config.yaml
d_model: 224
d_mlp: 1152
norm: "layernorm"
qk_norm: false
attn_scale: 0.125
tie_embeddings: true
init: "normal"
init_std_up: 0.0465
lr_head: 0.00759
grad_clip: 1.0
warmup_steps: 200
doc_mask: true
train_tokens: 650200000
Each number is 500 + 25 x the weight over its row's rms, rounded and kept within 0 to 999. Layers, rows and columns count from 0. Numbers have three digits each. The size before them is the row's rms in percent of the matrix's.

# down: layer 9 MLP down (transposed), 1152x224, rms 0.0464, rows 645-675, columns 0-223
# up: layer 9 MLP up, 1152x224, rms 0.0465, rows 646-676, columns 0-223
down645 093:478481528494505475483487521482539506532498462542545482511525518504485485517530467492487520549533491509467536472509465539476492509524517517515484528509469506457500533550495493511520488453524483552508475508484501472445500481495474484498473481516494520519523470462471517531453534502513554479518502503540458479516481476515482550544484526486494480524474543482519475500499498479491504475466533526521479516486482485495442474481500492523498493494515488484527527509462550477514473506488485524433509508486489492517500467490519523500475494521499505506529508510500455427476486493469462489455472460535482490492470483463530526501513457466440505497491530490480501541514520520514495486509
up646 093:473491503490489507484472491498502448492489518480498516498455503556500526508518506476528487509506468496504500482508532489484492461471551509504489453496449527474526512484481475490493506487525492487463516506493479505545452503476465511491462471485542502503489500494557457493473490428466524528494519453492490511529546534519509502494470506496499488448520498459518491482484496509496489506490508501528507489475495485494473488468503442527487502520540452553500522445488472534503495501536527509489504470474510536480518436524449483486522493521506502491522513506504469536503511472488530529525465453514514450469468493468442559523532494499461490441517477501496501506521505494500513507481
down646 092:511496466511504497472484485497524516499429478441499477467516485498501523519491487514540509502479512485524469506454506477456549513487516504491453454499495555517530507544493506543487503526462486495495551489531497511495499506493441517506499479491516504471534484465473543524517530452479485458503440519503452518515491494476442497471446509499470487508453476514510524517539469531519518509497508510488518519472546492494484484485484507489499469457495497537498533513528488471522499532504507499463525515505518514531483517535515487483506511484472477462489469450524480510524498518491510491534535493514519488532470522474516449486518492539505456538499494546469491484473473493547490474518
up647 110:492521483525482527478513521455486496548510502478502517458481499455542502518492538515462516495492532487488422488464507541551494477498489508528476518495542509471515485486499524495517503450515517444462520479513511513516473523514544482486522476485536482545490526532511507509504496542513509526479505502490491489496484527520490542500494541449479532508456545493486495488461460560484481501514514558475439542468508493490479472518528541537510482523499475525484517465495522524507506482502496526497531490524524533532469481491502474550481478511506477519532476521486460481488528511483456512525526513506472546449517486478475487502526533526501492512496493504507486500458502542482511497483
down647 101:452504523503508514522510520456476567499519485514496484494493505492502501538452493520459458466494471506493508498459475461509511523511446489508477516503518491515480414500520506546499488458498501482462501483516461444520510501516530514528455492542516498518521508480480442501531464518455501465478508525520490490491513506508493497525452473519505459489457508518464504511492504467512511512487506492556474475477498499473510534524497527513531558526508484511520497486502500522488488504550522476491496543521499528508483517488479447503505510520501549485458511544533551455502561479506499510506508479487496520513508494498466480501476491489477481506528452482495507550459476490511462488526
up648 100:528496480486483517539469488485476470473504510497496488516526544511465481497495487521526517567484519505447473569504476529467470467501505450505479511500493528481482484531516534424489468495559501450536510502455509503449471522509485487479516525477506493465511487527470485486501498513514506468482509508525485522528476489478496466471520496498500499498532474504457514495486480507475478513519474473440461504444465534493500536507562542492501453496488517481439476526502488518508453532500495506536477509538502477485477516486482462492479531510485517482467466487501457495503504513538491502516487545486472493490497485525507470506500473480548485456540525496511504505500484510504518502532
down648 103:527493493444512509531485443523507501502525492513564503508487435501498531477512515522483494502495511508530491505492492518494529503529514504486502507493537497523482480502520504510501504492475481555449506446516484492515504480494496477504501547425511480494477514536516517506514527493466484494486506481487517495522513561513576494477513475532484508519472518503476540518539519518509535533444467495457487498532544518504530507489497506434461552522559513455517469489493509519533509492503492493494484460504502485464494515478487508535506500522498503517537536500484472526511517491447465515497526489505460527509468496489503513482484542522505514495485510509518487501460552459479454491448
up649 102:471503528489500540485467456519466477533511540512511502515502507506484485510499500478516510455507492431450452535511499471528524484502497470526531476481473476497479525500512472468484481514488452486483473434511477473506506469514436510510518502454473529525515534488517457451507474505480485458463503475535516505475466496518531523479506492478483475509477530492508523497442488532491502486475471479524494470528510488460492508523503533466505521476502506488503501447484511495504514491487519505534511503465504444449499532510529457524448496510480502548506472500463453478508515484489492499499486521482508515521479429550478511496481509518501549491497497517526471484506520471480497470534
down649 101:477540516446450494480528479498527530532515525495494494509447491521523510517517441465516510524544522511546500518529479476465536547472518535507499477475503502489540462493524515493481481516488469545490533542505493498519513479501547482547466496535505460448522489516518503469486511504465457496514505480516484528513508464519531522537540521492504444505499465514487510522504457507456507500518519485505495487506500513526483491530529510551486580511530511510504553508504505507496513479508470536477460499469547503508466538492538472486462509489507551449534482476490472506487534513483500505484504509489504512474484479520526504500506466485496511491494517554527535502492523498478481504487
up650 097:522535497508527516524496443499468479537501521490485533528465464540493477512510483509507522500519520498494539495491493509541514512531499472487502509495437517492489514470461461512526511529483545541534484481496520468484507477482485457489512493536533479510458479476539433504526463461509514464529471519462509489544478506506512527555526471492496489489468499535515508516527533486477482549498505447479512490440554505507508494520476529497519451486477493517496474493509469486505497521488520541491489474528509533477494526488507524515522516529514531513540487550477533515514512506499452511512481545503517460460476520519520504500504486506492486551480549533506519553515538478504481498491
down650 095:502468461480492508485513502490511520508491516532467472482486516467533519504497498439474482458521494509537495487495473501516469509493533482502460467524496502450494419545567561441499491513516518498475530514510488510523503543491541511481486485476510495552515488475480558489454524527479505536546535527514490517492495512500496490471507525473456490525512496518526563492474469485532476521489496502506491484499473473492527477498480509479479486512554515482537520491531471496505502474492480481482462501473476479502507473491478508510475530490467478518484508502517490499458460462497553530504517469501477511527550494482500496494517515498507497507464509493489451472508530492541545460460
up651 099:504535511532531511455527545498511457451535552487512483515512483550503501547510544538443458480497503470494502490487526490493525478519487464516492511477501489480479514485492483479509540510486516507494528501443433501506507486532500510534515424496490489485477478523518509502505510521492503487478544488493510481513508466516547495485500488504510509535516465480527512512461480477507504484478476502520522447464463491474510512496464512516491464504509510463500496482504522508543514470497510503464511556516520452518513502482476471453521490511516519489524519545538483561551479478467473482526523496509503517518490506490527461480447551501491507469453526499486457499494490469512495484527
down651 103:511523520538466493462453514539513452526549501504504484543529506531509507484497520515495499462506518488500515502483452503538527460465565498478500466490550524473456557496488554502522515545514517495496508520473512495493529536486491532496477464478499487487458483505518507457492537546468537542441467503519508517503535529509512497507507497479518496540524491507539474503499470528476456503486508528465498486488488482470476491483517506528504483487467519468538518514497511480486474510529505517506463460474514543494498474499509524463506521500515479495476522529485479537525461506512493546488522500477462501487480477475527533479492509522543518557534541516520514525465466478519475495487
up652 105:469512510463501506498541484503500499513510543523509534521479539492513520522523506512528518516498496463518492521525486498528527518512480544501494511509530503538498489516481522478501524504518517536500504515542508540524535521561488493503494522535529518479468540512505517478473515573500482523511529526508511505526510495490508516545515485540537506498518503474531483505497514457504484507498522481473490536499487557504496497481494507537503512529498503526489527501482514521488532545526545497544493540537497502544496449533499533517510514511471486512504526523516479488509528505552503508551527543519475491537587524534575493517510503550503507507503514539475474557450544493490507526521
down652 095:547497512546500489483463516512489508488490459492507469483490493509515490480484503506465480474512524548512509497476513500447488476456533486516530496490498489484489522468542520530540491521518503481513546509483517485469463516451517539485537507496497480546544454507482477533498472454505529502490499502508522530494472490509507504452498523481496529521499511507479510471538479558505530520500473537537504427499532485518509523536533516513498534487515494513530485508504491492508480470495458544466485480493515518473519561472516477517529526487556501485495477494497538513491489494473507498466478458526532511481454517486463513519504514454516470498486520475502558446571482506525504469503
up653 104:499497533493508529498501509482532509498492507471503526487511498511498550463494499492491518488492553466504476513508480493536451522463511496534543483553477525511459485493508469470503468510517456530522533450529499545488487511504481496478498506500512508493508504482491474529440546509486491548482538514477547504502461540482481512526427475517485515470463453476453486489544500510480483508471507540486520490509506501436487492475504516541510507534459544492503520486533481545516498535502511518480470497499485466478564519553491543513493482505486468481536541515466508493515473448500475493522533484497532507492499502505494511525493503466538505489506489496546529529513507504525499519454
down653 110:516514523445526483472524508511468515498523507453488481521574490541480503516474548543466520507466489464497500465503500492451487471508434457503501498481506479465513485509461555531485508492459523524478495531541529517524471513489490481497493493493479486498515511492464486490502547497491470466526502482498459481520464492546519478507479536502532475470485521486513471503529471512510530468547482493517492505493528533525516523469516521491482513506533502537443486507484498484531485521516510496476474466517510548491499526486486480494502513508462457480479465491481488517467488520501517478531495500493497468498538529469499468533455467495508500465497459519513489512530568542517467544503
up654 112:523483536508526548507456524462519548525526499483527456493525482488526479516529549504491465467511470515463523474534487495536501531494501467496508528483524520492458539488495497479464516516558551481508482505503481536460442520469455501496497474522485462500518505499495504488470468551492532503482524443458492529513500524504523525500500521538506486501503485460509465490503474489478515503546514505473515515480511475573515501513535488498507505485486511484507502535510481505479472501509515500495470481527488529526546460543490467551497514476520436477490493521523521448538544495475479520508508513520523489511510527490498479488490470470450463553484496524510520520500503497492488483493
down654 109:519517501504507464488503485528500495492534525506516515484528478509471456526521492477465552507522518456481485515547499485535481545523499469484455488540447504485528512483513519568535476498480494503494513548519529471489522550480447501464492497555492473476501528533479483499579479488497517554496535519487529541477546488517484478491518476526482484497496512508504484531462522471472513475511536496496518472521501520505519518442457546478518531478509515510464524531543527523456486472505530484463513521511491518456489481491502512499521501512506510533487519538535488519512532499494488495500505509519489546468526470508518482504509513496488462533493499521510478489536526542473499467506
up655 089:501508510512556488520520516510503501504521520535456571500518531499525532517462527481510479484513491456537480499496512504512544493489523525534504478494502536485462498515467453530527524480528529523462482501495467481487541517510470510471510522511473461511493493527537542470542480477501528486502508530543509498508509538467508538468491505491499466515496477505484536500520533505491483553505448519500489509467542498537465475511451505482457523477508500532499486495489507481487488532454483482515491513537525477504502512551522483501550508475535497482505479507525502495532498497474492566483512516500518506536490458482469532501530517508452465493514466546472499476535506484474489441545
down655 105:469534461489480502500504470457466498475476479457530458515477486504457464485511478502478516526512505492446542484496511509475505537514485486495532514519494488496506524494533550476497469490481512490523498488487535513531466489480527509516508464472531541498508509446459462538468518507525493486501518494435498489486500458554517486541475519490483498477511496483524470499500461497479498463505558475489511504536467510450526536481521530527556455481470502488524497500515475526523508461542503500496489488470466527476521474480495503515455504514461506505487528484485506497475518472504500458503476478474500517474508543494504461520473480498545532505514533483520475497471456487516514539428
up656 101:494526521547513479525458456509530510482504507531487491498530489507477502471495519479478480502464483459463490514489507524474488501443515508504450482500535471493495520480483502463547509547499476511490515473523504518490465472539446477462503465484457491518509478478486489493492473493478475483491504468489473481490531490554479491501514496488531474486475481498497508526523537493479478514459490524439485453487430504501482503445505550486507514481508479521491511457508514526470453507474509466517483521503473466490475471486518517456489525505465471451498476483501511465515488485498480529476561474499493508492502518508498462513496467514521482468550506483513493451555542532464509521534
down656 096:495492456470514530514491475517476496459513487478522505467472527516514478529533516486485556523505471563492533462492545474490508521533473494536474485514478479480516457555508519533468518490534482476542497517515534551530528487503485465502505549513496524509484504506512497477459501513490503457514504564506513500541520489496492441494491516514506488495539505485484457462551493500555496494485490502531508509471493487485540508501486543461537536524529510505518484503530463525487526492524487512490541524463517516491478482471488459452488511515498451487505515500464488497503478493503492551500501474540467501487491479489470520502460478492548480448480493478526518520491521471526528506535
up657 105:501523487514497516522474462482466545507498492462480495452531491481488488517488502468503451445525549503484464531513491518497475509491531510500452456493496513486476512508491503453501478529442475503515502502460492544509511497456510520527528484518512490509475494514502499498489466472529537537511512492494494488535485509504513558541522506530512486462455508461496519507462508502490539458513514505496470465496500464477516495474499461492514520522500480474444508469508526467448515498482513523497511471471506537488506528516502517441517465473503497509471518470495488453503510498504510469498539510510513435483481498446490459478471507457537433509475476541471490480486506519468506523544
down657 110:509481516506465511495512536495478483456472471466510508490516517516528488507509478526520449458495526511489533442503465558480520490486518483525484509502500488480475527488481472484463508494473498568540501499490480478500487507530523528514518476514553481512473481541488470476469475442530503497499493554480513480548518517499493488520498471501498519485479518474500510467439509537517507520512474515509515557491460470473542512457487479511505483554462490539515524516501506494503516485524491545491464489533491482476485485543499527467513491458509466542434464486506479467520485476489500512514483499462497499517511470473502473539520452476522528498529488499498491542471501548534508501517
up658 091:500490546511498485508492499493503480509458494494518522483537478504448538482513504467457490512486464471517486521473439467459477496495501496496464498508506501482536485564495513480481481494500485478496535470479531469491496510514466537486518490431481520497501481493517501505502475462492498509480437503539526485507543505483510463476508478513524494534537441463532520519484518488514499502476504487464521469511518466502448517466547536525506546456503460491515486501453462499537493460493474464483513554501487504504516500502566479482480455509445520482499444525489511466523512497513486505463496477556491510456492531496480489481483499477510480496477495524495512515485485518462508489473
down658 094:487504450489462527495486502505540540506477490495488468499528510487496508503492533533511482462479503516498476490496546509504545548498552517491500499525488474478488562463541521434512488496494443513510464476485508496490534495530488495527498530495540461448515522554483474478530504506480513538510491489495476497479461529527506506486505525537504507481487558482487520505502494541501494458499496473480484471520500518529504459550482479463501512547499510550485508466501518498493500497490521446519541471537494502487515540508476506524539507500510519501444521544492518475487453490534501474493519499499490510466521491455544485551516458513504511472493532506444473481513508519483507513530
up659 100:510524457542469479555502492494524523484526485488514509527491466485490503525513493531461467547503520435557502488480461517504499490476498516513503512478495523466463495492500526476516498491499500463531484491508488493499491538535495519483469444458516483514483536507508497454503485539523482476499491464504489478428491513516459487517491510517481508481510466512512465489530512488483535496461503547501536484474534502486489548467473468457493496526464526501504545505528519506526489463491468471517512513473548529505494530519475519502502451535482500510540497494514505502503478546509525469461484504498541496434461497501534511525501486469497533495485460476510537531503447548507510472499
down659 102:514485518513543511520509468483541536539507479521470451513523493468490510485504483513505526488572543507527506519484537530517487498504541501519484484495534487516480495559506532484548448522509490506489469466514528468505502502462507461523491509473529479498447511498477512500498486503514471488460477529484512462507488508491529488507522514534531452563479481480493529532450507496495470508513528508484519510508533492484472493502514515498469514515478490480498527520520486485539505487477501509507476495528514454516514492454502504496516454490503472524470532493531503472450463463533488512540516560552492467502493538468518508504508565484485516488510533542511558476526509487526487530537
up660 094:478523456519486512506485517478477515497482518511511505482550488491485475533486524481525485429522476441514510479517479512524476478482541492525503515489492502512472505487477488544554542511502488489528488477512517476505507502487526465513555520490513476555504486499502455530471522481531515514536486513477476491513484503530500457440494509502475479500541476539482492506520550455506500475493477543503522523503496509483508499496498464469481483455498519544470523522501493535498492476505495515500497484560493482484511533521481502491547527562458482542513549470514509508524514510475526505465526536455504517483481527433491521495518503493483445485531532496495519496542516471528520546487
down660 088:488493488492549489513479557501532543485482469527502487469449479551510552525497460467477558526560447495532529496460505452489499493489529467477492470543491499519478485489524484469502506483477487511498550453535513480473484500487502536484519496504507492443491519504516502448530502544474484485473506472548483507489504470518494495501494502508483513482522509522521472482501493499498519507501485487535505500504524481512483494484506532523507530492482498524479508487565511528478530528492496523467458482512501509531521458482491509543475520494534513489512504496532471479505461497469497469536506465527475545550510484509481528477497546500493535556461454511518485519491519493489521447517
up661 094:540501468490504533474526494492481508521523527464476538515476489511521498490468488514482530515520519512531506499526517526504489537526507481496523491476501544495503525528468497490487489492515491523480507487510482535489475502515526513484476482496485518527499541468467477481513496451494488518533514516553463521502491472508488493499531450508501477488525497463500512479480463547470502506493525489520480508519533562460527465492515533518570472491559487507529503486491513514504484520464436464533510489442515522503537539467490509509500494502498509463461524534527464537526552477499470494437497526521494503538543453476464478484497522497506502447537532506538539492512535510501517486464
down661 092:539527550515525495506484501534511517454532512527504482510559515485446551497510486512476467477522468488503501513484457501481496499470482542493489494494526514535485451494489484522486519482497491452502474503467503500508508509465515499510492547509499493483500496518536501503504517489505514552502516498466486516497535518501489546508514532499439496455472530518485465507561510512530494484530506476500569479504449459508512548506456487473446502467472483454504489511509480475498505503470481517440511499519484475515463467514532483503521535469552506499490450517464537483471452507501478502541497516483520520493475514517498521506493530507494509488483511484528492519457494487526427515519
up662 099:459514555499512502505506515516474505446492511464485553510531492506506526517536508502489469478475474496494449500539501458456506470478524520515516499491525498481512557500485448526490562509496495480513524478493479532487517476483471509498506470525431551502467484513521468494528461478486483486519467459480492508515462482494503517544495506497450467538503464499525517474499493525518519473489499506526502536482501523535496482518487478475489471483512491539474508519502486505484472488437533476514507475486497506496478447497527482506507492504497528518519502492470528502508477503483441463480552472497485520524486514487506534523500514401477512548497508499519505478449507524516537493492
down662 102:492506490500513456474536522518497475491562509563501453503513510481492501444523481559512476529507501436529535497488470518485532499514523488468471505524550534516483477478499465537509530534496506496531499532513515524506468466497465505489522483492511513476505455493550462504511554505477536527455441465513509520506495475540508485475513533507563512477533532486512508468487509524501491510472477477504523460511508518504489517513505507546485497469464518468498477487475476459508493513514498516462517502511511452498527483501473508509525501510499496547540526494497505511505465528478509479525533520526512528441501505535521544485515517462501508496530466540473518528500532499492468512487
up663 102:470511486484487484485508548482448516490511524464521500488482478479477462487545475481496504544483492470528530493508527538565510486489501519490488539484519485503533496521464475497468503459475465526505528529499465502503469500484519461510531508496509484505515527490502506527509528486535534507500504466471526516528491495516526521487465485493504477491498523503529510473477482438483450552504474480511498476494480539538494459504471484507526443469489466448495460463506490448517506504496521473493512467558470514453495525539477477462567499523499497471521458503473515471514524494502504550497520507510511514528469530542507507508508521457550501495520546516509496507483554508505506504499
down663 107:493459521457497523471501513495532468499478474510481513522484504480530483506527456495478543485483524504536462473506510483527526468470524463489510556508489486488512481523509487491481569521504496531501531540441487511487522526507456487476535484519468445486483506497491549458499522525476480457502490528483491498494506494480451549505467466481503558524503536503484423451481513503491527499476509499504508454534553481474526517484488496464517537532486484532483464514477500465514487506504505530475518515487502493487513462487470464528519478506504471485509516483464501474479454489556522492441478509540491502525518470478518506497494507508496510479539487499492480491501490499448478495506
up664 100:484509527533442512530523529466529452509466465553529485487474470434528510517516514516527513481459497518464493487496471493492516510484496463499470502498501538530525515501476507465527500465457509544495524500475500517489519486573464508510517538478511508504497521537475498553497468497500496499491515483499478482444475521487530428492531488555525515497474495520483489503497476521510514489522502502498506511473505498518509496519509486457484443490481504498512528497513496463506488454493474471454438452500508494462488480521493452502493463518492451516479486495491474513526505490521514480532487537501510528500504474479469504495479514576494507469455491531518510526470496539490512489474
down664 095:559484521507507507493496488509455494470485481491472504512539529528479513518472462503495504484514492490509512461529551459528500545508528465487513524510528479485527462497464486563515498478562523531550521504510527518480512477481525496478499556458531485517545498508535503481477457509534502489458508519472492487493479483543518454498476541467494472522552458486521482431501524491526477501520553544483488515526476495505532507474486503534477474547489465517486473524475470536488496495470475521481532485496499509531480498475488504479512524508519498514458499501470488531500543502533505547538489490471522506513500520502517489504486509471441479503524499539477499490486504506517536510489
up665 104:500478485478481494492528444490491476506486487492520526543497452496515505453510538509477478456517479458503522500489459486506474461483523552498486466503472519511469470457497515475464466526489483482527507523496464499489458506489465473471492478505445485477486504493525497507546471517512551523519519506516483503491492487480530542462469496510502504464451552439465471482516500515516478505431512457552529467471459491460473492503515491496472448494457505492512501524486484465491491513477522503526495500502497523473493530501466536516552524459512525485501522459476476502499490517493499492534493493522510534466507491502471514427458490481528499506467525500465497491493485512512497499484
down665 096:504514497473509505482506527526500502537492496515501485459541519477506504511517476495532532577487510536495495492471500528491482494520483476483481510480506480541534501512503493513499505487480533498457477477490540537511485496469509505550511477518500476508505477545474520485482525463506469453484476553468479500484476509538488442534467486487531499472516464496531478485499518474487537476525529531500455510487521479499535546551447512488502516515535496499508498491506506489478468456497433510519449460489495527522521488463490490505450488504495463478493473548550528524513504486466489505495501527487499495487542523499505479521494573513508494486494453473503470470463506535501492460552
up666 100:500536529491464499468436502518527502511473530484500481481493508484501482531534485455482507484463472480446531523493530508508508471492502514495483519506500467511518440546492493470505489511544506528488466500493465513485462530530466496512497478470477524514494527494523531526462499495544524502491543493462527474463464509560537479421498475545470482488514450471521512501545492459505507511528529476478493481514480541514479529474501505485499522507505476530539546535526495484507485463476516537511482484533480474510515487490532516530518502532493543533499476494482452512500523490515509491506462492494477507469509461516523482483516438508518540498490510507483513456509526497491459489521
down666 101:485528494484521528511482511481525482442439444500527513508496520486446471525480526533481453492533516529470498435521442469464501516524487492473514455539492480519486487484493554523467522492500425520473479538514534507521516508471465506525539508489498473451496485497499505475508490503482479479501490480531507485529503520503462531516472529500448488486471492539498478483509472519473538540510527518517486511496454495529503501517480509474501477485495510492490523511512561499497495479522495486489498502499490492493502486514476529487518472456508516485546501493554535485530486501503501466506512496532541478500495524554484528483482527469476521537508474503481475461490513504506521573518
up667 102:498482512519486496460486492476464474463543512540531511512522512432554542465506503513488560493460487502480478453480481469460509506449489511490510480508524535505510527496508501513488498470524532476491472450491493497454570510523476498526443492477516490504500509485533517507470475538460545501485515483524479532516492502519510477473491471476534495493483504552485486479566497477506529511526506479493489525486507511475480492583508505503474503482501489494510498559479486493448484500505500486450514483485526497489498500491498490463471508550488487483464486519528470508547528481478500518524498539475526537537507523490506483562525498492488525505525510537504516482478500488486499492476
down667 108:500484520503514513486534495542519484506535523479565519484537512486483507477493520498493537515445505512475489511495460483463565508498478499577475504519494447509494532498507509491463499483515552468494486510502544478516526503527506490485485520482523519492483475505506528498450493531508495497466493524500493499517468564524488474482469528472507505531464477470510499501506515479470516476469452470468524477498522526550522496509527478483519495491508507528505535473453503534461547486496495490484537505525499510528517518491505495497491499491505466511483507530513493496541481488536483548509545457503453507506478497505501493539479513544504559490444519504481463505499493484447483425507
up668 099:509510508484519487507481531511534470464508532497518463464481520453510495446550520490438506477524531469499507526491505514466512510489482524498518562472471484489534522516501524511534497532475506486497528586519515505478508497477501515490499522493521511505499523497553530519482472463529456506491512475469521465515520546477489510470523499482527499488492495502550467502498487503526485521467481534463463482475484512495523534535507489526484551540474482550468523520523479471483496531503501473475500472532494490529527465476506506497525477493460469495478484559486555544500495481515513527484527504506537498535472507514513552523478542496505467503499496503503511543499510462504500537542
down668 091:534475454488496522464503507544514494554499523497469506526544462519486511483468493541461493502507527482526502498502496490517508527464533476554498513467479441469518525492522479526520485502553445481510456562507458484509479498511475517483521513499508463495460543526492523456484518505478488478486492520471486504507502529505492529502483487527501448464471498479480462513488519500493489492481491513493478508481463506555517503507497489498480530511501478518560540518525537528514522496486500476509494504504475477459484512527502494523478473509554500512490528529506514512488478535424493520502466497542505502573506478554502464505491482487483556491480554498515505471508512525497493486474
up669 104:492466519506468510532463489498463516475511468480481519501487527506495496486482468490482445514469486446486520510469491445490472475480487483532487506462499514485465509514496514439493486489515489507496506486508498483462511502468508510483503521466506515486497504507482496548491498532451492477470525545558510475493476500484530488456488518479519463464517446495476511489553504485508510496463446519483470496489510499533490494530479507437482447504498504523502499465485481482501499485546462512499473470523514510487460489508468450450442533486508485499459444495535463496492512501464461501498453463481481529481501494495509552472484518491509474449481489477490491519475470456459490499483
down669 098:482517461524483534478496490515503512510516476481524506492464495497512477502512491468460516498489553509535462465508500480544514572516495518499485532514466541540520450516527512465452489536513509486519509521530526492519480544475524476485504499491485519521506432505505520538524525483483509485486515481502545492508485475527463487510458503502489464499492528535490492500492462479531508477497556490535501466487505531487542522492455524515544437499526504510480475536532506515484489474543499494510515519473485549487508499487520513497516503483514460476481478495488475502538521494490510504507490493466461535514452478430533479507446525503499525452529523510498493499507531513545470537535
up670 100:512514528470414528519509468483462499454541501480471507507481500532480498469540470507528503471469536494470483482498520528480507487530465516477520511508440547513513481475437459508477490498537498484504502476482503516521470477488537503464491493496461482525490504478490455517519540495503467513533544459557506464513468523477466535480465473463488500558501504507481523520488504510488477488554502508462505490488467524481532474490506510510480447502513505469503513474486500509485521482476511438492510495500463519501511471540501499459525521466472453532452502509463477482507509480510533473509511486468472511500459489489510487489530492511499513519485505477522466507486460472493473508524
down670 093:505480511490501526490506532488557473498476532533488524468494514516507507560522505481518460502517533494508511532505513491508482495538479514529558456466530479458508497491501499521514459487525505521494493488493514484493495472516474468536545483530472455513463495521502534502482513552465472462510406523540463465510512503521526469494510445485503473513499477520538533469513469540542486495534510504466505511501513489545510529485493472516530516536493521529463513508494504512506490507459494560486462518521479477474450485483522517530490468513508544486484475510505485488511528484472506497501514525484525433526494486491486518518461539512507456498497521507521505483488499536468530473509
up671 100:499540444532506470509458488479477488527504485522466564501531481491481473499528540446506466459507493505493479482526497501470520492456574490482509467493467539505514467490500487528496475474477489481492508483498492478476472539478514531535454519523496465523540500467458500438517497478510449473470530516548502474524479503514482527536521481527495494526491463454527494477519497497537512482516500533477529496533469530476471509491471509516501505495522464544506529487504510490515513498518458522490513516497484494497532517508533487525476532503536523507478502539454482512475529482508483491453477504478485507496466514437511499484489503533488511521496497523499527482519534489483502501577
down671 101:535487501489492489505528465485488536547523513502510502533490482518514505529452479531475534529510473485520479501492501499511466553477508501526506536487520473501463482539445477504523506516507538480510473497533485502456499482531495461492480536542537496530554535508504511484499526549473509455473472521469515524499540536519461493455491476497499477523488531454540476486457517506468475513487473514450546497517482540501522468522475528485525480469521498524496508542437527518505509464503518485502493449520504480475476526474500528484499481495485527500547460511455491515522551526492512526489517507488512509549503525487525528537549467537490497503504466495506514503499487500504495527475
up672 107:492517486509493568543492505516496478502463487472492489515480547481482547510508504477487527494487476459501509490507535505574455477491497542491499523518460499456523533491471524525477484525476482498439471482522484491510484480499509452506488510473529490531463533518516492478499464508476524490469490507466508489440492499475522552529490485468513501492493500465508492500486505508471481465453459526524522476498496469497436469482523516538492504550538530488476474497487519507483491520532535497501506494506536473464510510498466505502464471486503493470487500456562516479491475512514506516515465533515514537469497512504545473482507503436514483506436516525465487491475476511485494535490
down672 102:487488540480542508504472508501487501519477543508476475498515469504521527451529509506505500531498461455482491509483498482466481499447484507490497490501520464477545516502468550520495521492504527527505532490461469516477537533502502521482489529535511512465518507499496482517526489467519475504481490511450490522502468470538479544448524501458529567450536483505494482503470516533518504504496522477539497436494480472488502503503533471499533498503487472510491452518522526518496501492466487495510538456490547457484463524478513478496488524492501521457496466525496439471527497497520487497506478579506479498457508476544495529519515495508491530476486455494500531530494497492477474546487
up673 109:489488545494504477487536484464495531486518533476509505550486448494489510450500476488492521521466526473503527527511516541495487459520437501552511533507527547512486540526440534529536476495507469515509459500495482473509499524508455510487496526479516534476477507503480535505550457458525514469527474489486498503507480499523514455517503497504545498536533504505523509502527488501492499507468451497497506480493508455444464488506432514495489461522500516520491509537518503488506469530500499503464494446500541486489500501536498476488508505523519465516489492486509556507477487510533517477512485517516514488529499531492492516530496485468523496486439541476548502494497495482455461488547
down673 106:497485529528493527499493508461494536498481503532499496514520489524566473479473492534496524476485486527522501548490494461524494556553459497498459475516528515466475493533530513463485531469507526521524491440442525477507539510467510497547510535486499502523471536503463453482512521495496469517502474535491501450503507491490513481494526547521526511492499522474545509505494482468518517509496507499451530504531472466535506543532408530547509513494500493538466540476523499478460515498477477482504527524466467478496476498513506484496467510463487507506528523492501510462537537465479459514513521526517508480487525511499518525492480505476523508501481471514494521510488533501511489495480
up674 094:510500481538480550521532502465482502510512481492500487515514483476484499477567507514473530507509483527490447501485471484470522551487489507548491502525465538508506546473480497502493528500494490480467537471556462503479539528515509553468470500508490471468547514520467479502529458514474507483508519505478504527483495497484512465534497508508503518502469536509495508508489506488477522472509525473500465528538490483491518546509508462542473478489501503540513514469494450535485553490502523514512491500514504475536514486489506470498544438484494468489494504501470500550477497486533536529476462490480501520506525495471472494477528514505503478446530524534481555456511481505577482483477
down674 094:506525529491504501469489527542519500504447491515489484509499549514512525493469531476465520488468546497520504508538493487531470463487497488514477537487528483524495496516538494537536492525501489497530464541489491494522501525486472469541539488514485491538493469463537505519444491484518509521513430475481499466465483471474459530458469536498507485510520495510489470528496463508507515484509515474514508481496491483539471513495527519492473494485507484517498510523520536490504473524521497470437499491497467530496461492514486560461449508504543512535546450495514501489482492515483532504552496521522511480490488467519547487522495512479465536536513459527514467506482497480483519517574
up675 101:486493498539541516506482504464525504485461508484501492515574506546522506489512494493506484523492473498538452513465454508469499507526503514477458507498491508510504498508527551502541519488491489531499506511512459538465464491489540499511534497519530545557501509494475537464500462519484481457471507468498480495520496526497490504524533498503528512497521528545528469506487507540546487520518531506474517478472511466508537514486490504523563482499491483517491544514477459523500451491520480523535496499538547518458471528507452504511505470504507462542509483463531460501490495492523517496483520514518481483467465518517501502517507527511467506503532444503501499460445500527518571525495
down675 098:468501516458452519487458477538471497465468494466501524514500514493541477487428507495529530494480489508460498526487511527489541486458494439528522468514504506518526509511495466517505468533496518503468484482551518507504490527528486483498454547518535529495516511505538490494517539523503536535566506498477501496497471544482497484515517485502513489492502511466511517527472519521542509476496492504472500492494497532478517529518503514529435522532494503489527521480527500497488503493467497486485502501501505486587494537521502482496495505516485515528501486530491537549515528504454476537481507512513492478515491486501498457485468448467490503523482563487523506535565460512507476467518
up676 101:487531480487486491563469522515481491477499507492435516553565487480507546470502493535479488476507504523510497462492514512486510429517486516566526519519508482521528480503485477519478483505520511515476506501522494483537523477502529520467505518504472519546500496509490513491488494460514524518494484505514471506485509519522489436526508498480490491539473491470508538528545517515506548497482437487492521483529486494455520520473513496506516480521533475501475440522512501484518501471505460524479475449512485510493549512542508473515505529485478473554500496534515475483523502514502468470509516504513510543487470506527439471513495487514498492468491436486497494518491464521517432494500